From a checkpoint of a small transformer trained on Wikipedia: RMSNorm before each block, normalized queries and keys.
Each number is 128 + 24 x the weight over its row's rms, rounded and kept within 0 to 255. Layers, rows and columns count from 0. Numbers have three digits each. The size before them is the row's rms in percent of the matrix's.

# up: layer 5 MLP up, 1024x384, rms 0.29, rows 887-897, columns 192-383
# down: layer 5 MLP down (transposed), 1024x384, rms 0.265, rows 887-897, columns 192-383
# gate: layer 5 MLP gate, 1024x384, rms 0.292, rows 888-898, columns 192-383
up887 096:109140145126100161167108120124107113114142164138127138109163158111120110136113124112133127114143088082100126121137152165133146058112124111145173136126158134138133098128147105107111132090074101090149122129172099112129087192139130160116102106155122148142157115150117137083191115106148140091106101164106159114129131110108112118183102103127111124071157140115108143091142141143123132154124141122107110138166100137104126132131147122102142122145165139156092133147158085153085132139163125108150153157129089101099131121139082132111118135105163135141115123137088107138096161156144118125
down887 099:135134127133089140114146097144140151151149122086113117171145104136122135152065138114180151158115090096096101140112151116106138115099086110117135165135178138124127098116145117106112156122175127117148126152195120104134124092119136123125136124161135122119173117140143115140151117122116122111140112104102152117080165151138150112152094164114136108107119134132153089129112087147101147158101121168147143192170123141129129146136154118090156140172136109174071147139182144125159145111143105127148127136099103122105097118112082141138153130121162175141122154144124126061073148138141116115
gate888 097:132133167099115158144140083083154152137110133121115102149095147160156110155131153086120111119090135097136116139124113104089170084090149128060130157118134104112132139099132173156126157109122152118089118124145098119115145111136133138167162114120140113107147180146137111126138092157165081093149122121164129094140117163111182115192094142101131123125121109153110150108157149124123147162124119133129141130136136123139161166130154125138158123122149174124171143120106135160097137130150155129168131185118132112136078156109193108125181214093108155140110090129154121155120120142161120151
up888 097:119087116156124118163147085110130105120114123123112091131115122090171119153137157090110106154102114147162103116086119118096125114150143141100144121096141119162127108133163105149122136137099147143145081122141154163145175101124127137156120099129101119142094177139140098145148104110181125124127135117125153110139115124131104097145138155115123141138114112128134120129140157138157097158126175093152108133138137120096150088147083112130169148112152159173152139171091116148072172128138155104109115127105150098103107128121150146126127101110127109174106131128126147138078115150124110132
down888 097:114128090111111104128096090124136179146138107154106117175156128150160132129111083102134151100134135138162120152106090153104142127108127096128177136170112102106172122138130168108094143149142123169130121146189162126117122135113130170132189138125108148149138152117152128143102130087139134110175114145142108131100117135141122132185121110138145117125136105131116146118148109096119135157124110159121109130088109141130169114156118107117144158122142136137147132101119149130133134144139104106100173122156142117128105139116106122106187178119132129142106128135144063178140158138155086176
gate889 109:139115121064172113123113115120099137140170095162120142118134167126122091145135148100087111136180138174104093144175149147134132176116124135140096164143167098149102147110084112160122099120078118120135172126087150112108121168128126145141109161128145145140149124108129146127146105133120107134150141103185117121137133134126128125119116169174134148137163151142132104145083148108107150075101079135134105150125134141131110150127048130148141167165109117139106190101143120149162104120101104129152134124131126119172119120127114121122116133178124157129144140158119136143112126133131103122
up889 108:143127147096136130112110130149125127121088151134098140101119169131152109134089130132140108098126115173144073145138100180147116148103118107125098144121150116142102158116121166117115102116120094139147153141120153126060157126136147126144120138125113123132152149117142130162096071134107147095134156063120060108116166175147134123147124113136129100152164167119119073117097091093114111080083102124138121128113166122162114110075095143134127124173166111113147138139127148110146130121140107133187140140128119136136136143169138169118139103095128127123131134190106124138098130140120140160
down889 099:141084125123159131125133119142125093137131141156129117119108120142115137103138125152101151077124130134104124111123103112148093149103131095105149136132119125125097160125108164108084100172119121146087152146169150147113129102143135099151087138122090104103148158100135142136126110116107106126124102137106146102135154129128140122114146125160137113116137163109137094115139113083110112138147137141115072126148162118144128109106126154086139148094159124158146138134125102152143147122093107148144156117104131137133143165082155125124108110159119170148115110181127122132145152151164150103
gate890 096:130132129130113118098156146130142126146081069138194113147158163149145102162152132161144100170109135142102129156119138117169126133099179108084131115132125124101129133109102160091121145136144166081116094135124112126146152132135153159151123120119136110126085130106091129121184159138131119086101140102134114105163111060131133113144113091091075143157138091141080108113142119098135124151088122120136146174143163090099146153089163147160145147123160153145109179127124146158130104111144128110107099169126117100210134140163133142108105126154118156137128145120100126158148109129108093098
up890 097:148101145149107129162117133127094137125123160140125130140111111146134176154105131106125107119116106177113113124100138095108115143146089123147143113194105145136135142136123127136119121137123150085106165150130132098114118168154158147139150176152122125077104132164137167152156148179143154152154099141152085165095143163110102109135159123065149144120117127088072118173126123130105131162120124135108125132150176108144097144069119163118160114141114175091125109127099108121113153165096118130097063123176132146144112154135135142089121150132093138110120137099101123142118123144116135151
down890 098:132132140154096145144158162163084114121094143127151129104092083119157154158160114097105111080120149124094117155069098107132052138126100210112139138160104103109106140139123133142068103099138141089088160137104120121118128119156162103111166114134128119106148140129110131160159139139139125137125114122133148164107119157158093112156107089180149145112143098135099109142132110074088123138101126119113137120115163105122113147115172131108125106097166131097127167111138093097106107130086130105123115134152124111143133151164120137095129134139103126091120111111121109133162126157129146159
gate891 099:122129159104100109112067102136155122094148124127140101085084142182135070125122118144133114102161131129172104133136104125108151156116134130116149110150118159126150120081161112137146140120177146136140159137138128125115153169138095134095110136166137085134101148132122155097124114168105164110124109153149126115143121144142124152123117128108124118120101124146142169136131157117132083136149089150119127145117134060098152135112084127120125133083116171141145162135129087158129146208125119115160078099114139162091146130113159131131127153099088181155127135178115128145160093154136137140
up891 103:132142123109092110148177133148149085119067118140113197160159135113112117113119130110108143094133117156142139119098119136105163150170139119144146122108121102154144107078119184136184169132133089100144078103088098089143123124087115150122140127124074083105093181092099091159146128135074128105114140144155142094118132112172126147088136132158086137115132096110179103119169122149175130161074173156081093091123087093152141130125156125118169122133152105116151116146131107108149143126149090109122145130107128147149131195145135110102095136100161139132118120145149161136124144086100106132
down891 100:145111125110138145105137165184132156117105132126137078095119114155110106110131125113147118120154109130089109157127121150145142142091104166162151142117112124091136140133092127101126093121111157153092127169132140131154102140150143096105108119138158103112111177128152146108105117104168122110119103136133057096171117149126111138107090168119195122106125159126096067168099109124145119128139099133133126111110140130147153130152162080144149105109099145134152122125117052152132156122121160173088092073133144106083125110129066120121157138125102092146165115127145111168123130131167134126
gate892 104:131137172103101106139107138097147107166137132114144109149148139134115131148129146145109153158166117172133128175125104117138129103117139143156086142089176103137174199146086144078074137128109164094158121091130115162178169094164144134156153112097174144118134100152118078144129156085109108176088150144112076109168125169074183132103175169139142135141092154144129149174144140166149155121123163147087160102108136139170106118164123148110113115107109112154160113147153127171128141098123105103115121150101159128139124097134131163113118152120103141112158115154112139068147156112138108138
up892 099:160133156127144084164134109113169127089117115143154074120118132148096158101107112123123084118137100122103154131122110104067107114139129110143093094133157135154147171126127152126130095093126168164171115131136105088124158164103114129108104130127128098118112127109153131130117150137143140145109118124166102100089123136167097097141150154119138122151162105118101139158111154144097136158166061156134126129159127133098084135146094106153150102143125182111094103130134079133155139155066148137158115131109110108163087173168110152100131086122100104171142119087104126089163164100113100123
down892 100:129099107122166136159056157102130125125119097123088055133122145142112116097133127122141124085129143146117147105146106143143106173118147164075098164097110117150138113136132137132116155122159131139160165133095112118131119129092132112130094124109109136156098143120148068137126156108134155163131111099110105122118099112142144107118108162098148150161140120102069154152104108128079146159104122102125143111152180123155139135128206140168148120083108149119080143121125113116110160138094121098148129138074119150148111133130134144113152123137116128151106116116148114103164115075126144143
gate893 089:134123159097103175090105122130132169194129153105125132125140097109112101158118149125122128141115099084106156107138109099089121144155154164118137133137090120140082129129130188129141125132104121136103131128100192112090093097060123129117157168079167075093123145191118126135131137157106113121128118136117101123137170143126143119160149140080111137123153153102072117155106100146121100136134137127131077131126122084118113136130133134101070170181142115093109128097107145129146111145129105096110109130119124141136123173136137131126132123076108136138125069117114123156088140169114165107
up893 092:135106111153134119129119127131181148131126143109138124138137171142156110121109110167123156076098109098088066167094123102137129142105125109153136175145103159094118133113114154128128119063134130126120152133096174142156151117124105125178145126129101147142159112081141150125130137134113147133155085149098141179101093134116131136148092158134142130080128129156115137123166129133132117137065129167124126107109164106108136150115102160095119106173139102150093145144141143136144146162100134127130159159141142118176129162168108149116127179122177114150129148144127130145144159129120117145
down893 094:136128112175176087141117123078158163092146102189133116111116127130153130140155159134123132096122104145172131154121130079121076106123111113179138118131108170113162131119145120106145150120162114126107073157125084102157118130129085143129136118157111123127169072101137091098121169119121159119092149103099101095115095106121115131103085104131116138102120107134144102151104150147130154130119101101130197122144116137135119169132139115166113111100137134097102132159153101177117157149140125133133077121151137139117131106125187143132119162161147126116087141156185104116098119118108083141
gate894 115:116147101127105122153154119121154132138102131138138101107117150122092110136132137116086147086117160120130135098152155110154128121128175153133131123145161124144126120146120147110124144171120110133076141100123114105101132121150111118110114175093159167105124124134154102147144190102164158124107107105106142184117121142149134100161178140114156135113121092115133102143080144124151176117108130127112113147145098183124132121102136125150115138130137132151127154171133169106160143137169149166127147166160113128130136120129155086138087124182115121105150120120093106154130110092129128125
up894 126:106123076146161114111129141133144150133092148131149139107105138092120113137121115081143131117124141117136101153116156143157100124145149141132133118125185119114099140093139142135138144184136100143089135120113124117143165145122125119106138154168152123120175139109171113159099156134113120131151103205088109137102126128132152079118131100085145143128133115147133089137114118123143148109160062135115126155129051114099124143108166109140101153130143112140182154169122129151127115119132138099086167149149132127147120136113147106131114150193135098131149113124145114181144142105117124133
down894 108:122131101106143144125107129117106139126119115133131133111140131128142138128123106113122125114165139128138104131148129125130126107150143145135113145146151126135130122151149121144146158126154120140149103118111113147139118119136136126130137151135135154135120103112142113118131114123114164131138124131139122108141114144126129111136149111115109104119093133130120117147114130128150146128122116134119122140128139121149126108128137137123104121131124144130182149129108146158128129131111121137102158153150136134126117127111160130147133143120115121142132086136134110125148117131113112133
gate895 094:137119090118163131127144073125151146131102127118153107135113154124107121171112143171151152122129159103159158091121137130191167160133133128102096111112088115119157167138133127142148154113136112135095212119129142111151136090147089133125142104159124107114129130149145107147143146109118150126076137138100139129153126072150162132127147152122126097138125113091131124157106151155112117127104115118177087080122141119110132123109134108122111116160124149138133132157143155127131124131127176116120135178132125082150086107129136128121134118128142149136150075148120133097145159129090132135
up895 100:168159122132137124159105148120133114110110116140136111152129102143098138159074115097140132190126155137138101150120124119138135088089150124127091110109145139106128100167125145106148074122140149146105150112127122111160108121081134154145132108065132101110121083125154115116127123144153135130150101132158140110125160170096132120120110150112124135150145114135138096150183079139150138131114151153125115144113151127129138110133128156103151140152156124089118115089149101121122142161088182137108120117155117155140109131132138118115149145124125136125172105159095131143091138147132125100
down895 100:097126126109127166158095117149115113118138158134113110111093115116126166141152137124106159150128151090130115130117104125138105123140127110152087101147135153102104116165123127099154167145128113138096156125123174149104123115130139136150108163146163124110106150149174156099150100112119114133128091151099146098124117147117114121110134156095137153118099166116130101149097109126169126136154143103169129129109088131147072144088099128126094115159118169183120076171158100150157121141127119163078108152119074139149130161184139137140097117112089110131118119116138109138112140150144115127
gate896 095:159109118139100151111125117119141147152115130123111142148124096146163121113135153148136163173110147119117158135094157151169129137151094129134141102145133107154132178181110140125097138118135144143129146102127120194091135118134136102133161138196129143087152132108130142104121133188126144102099133086098132114121126121132103164115160106135156081151153177110135131131138133126143107139147122153144131142148109149101102097159128140172151111141151115140163137121140141170121134118169107117126079129149175169175147120149132125087145187095160142096148122131114131126087077146175146152
up896 099:123107122090129132148137093124113115073149141091129087114144077125124115146117152122106078122144119122157148152126050173121137152094118127094120144107109126106128116130159128083154178114122102148073137160125136090146201127144134141113112106101139090098099084124148129126135105133138083129141128135055162167112140131122121162178092091117134112122101157131143132131134137156138137135127161119156160170145144113115090115122128148148167160103162121130145133143145137139110152147141138135152165128121120137112106093130090100136096129147107132135160122118111170133148167129142107171
down896 101:104112117118151089169145142101142135130121108140111114045137171148149137135164144116143092140133105129096112126131099132113100128141107098132136122147125146102104136084132132097097138155097125137118129139138096131131115148101139097140117155111090120121102113129133110112156142087084152120165121146122178139128141140141145170108094160138136142111146119182135165171125086166118181140139113131107118148125126130126144130158146140107176134138172170134142126121160167135142159124143116116108073149099189051100118147157125109150138093132116155117131186103091139148157116084112142137
gate897 101:059099128172123116088128121129107155060137153096112123140129129111110134119130126139123113144136144147170109147133155097092140138161151180096121134130140171092131167099106106132078148136096133116121122166157128138127147144130133139116146104095103134145135127117133084062128132142129108129135097133105164100146099149161120091141194137084109115140169143132157134156097116132151073122138152137098113122116132129140161152120088138115141096119121118124066124129072133106085127101144150128158111163147145137117170113129176164095105138109127136154156120172132111121107123101128102102
up897 101:130089122109157116118072102123156113159123162103137125104175139099112147130117110137127110117138133111124122086139148109162175132160130134095111136112165094131086101139092118102182139122136101125164140099111129074159123124150138142156143137153154155086129130156145116116107128143114144113120084113127084145119125115118147123127127114122072101087116085137088123141124147130128137090134135110185167130146107087126190097116109089146145124136057101169141165095102124119127102169140134175125137094094140106131116124101101162135155153084118103109141113163156131110152107119145149125
down897 103:108146148104148128124119151103089093126178113118114110109108132159109180147131141120168136143122133134095140155095130101120128161093134174126138143158130095159129114100118123128141133150105128110140140081164126132104108124108145177133149129083112123143107147119131157133141133148140164145152133128122089131133178133118112100152128126170130156167108158141115133116151080147117129137123126178136176157135100126132135110149127124119096119136146137120170151155159129100124100129106113132103106148143149123164136115167109148173096140113157117124083126133117126145110112124110149125
gate898 098:160171114137123132167135118146127135105141149085115130121134135133141135077135166125111140148142124099171143160131137123123097126155116140092111109128119115087156126128084125129113128158140135120171102106128140145113144139134154167129123127083158126142157101204102114122159169141161108194164113115114100128122126091123129157125142149119116100110153115114141094120158116173096124135164135117101126103094115131127153109155118095163118076114128135147112110159103150152087135164170122144138150108100115088115112129144121162109084103133100113120125145102184101133089136109118148119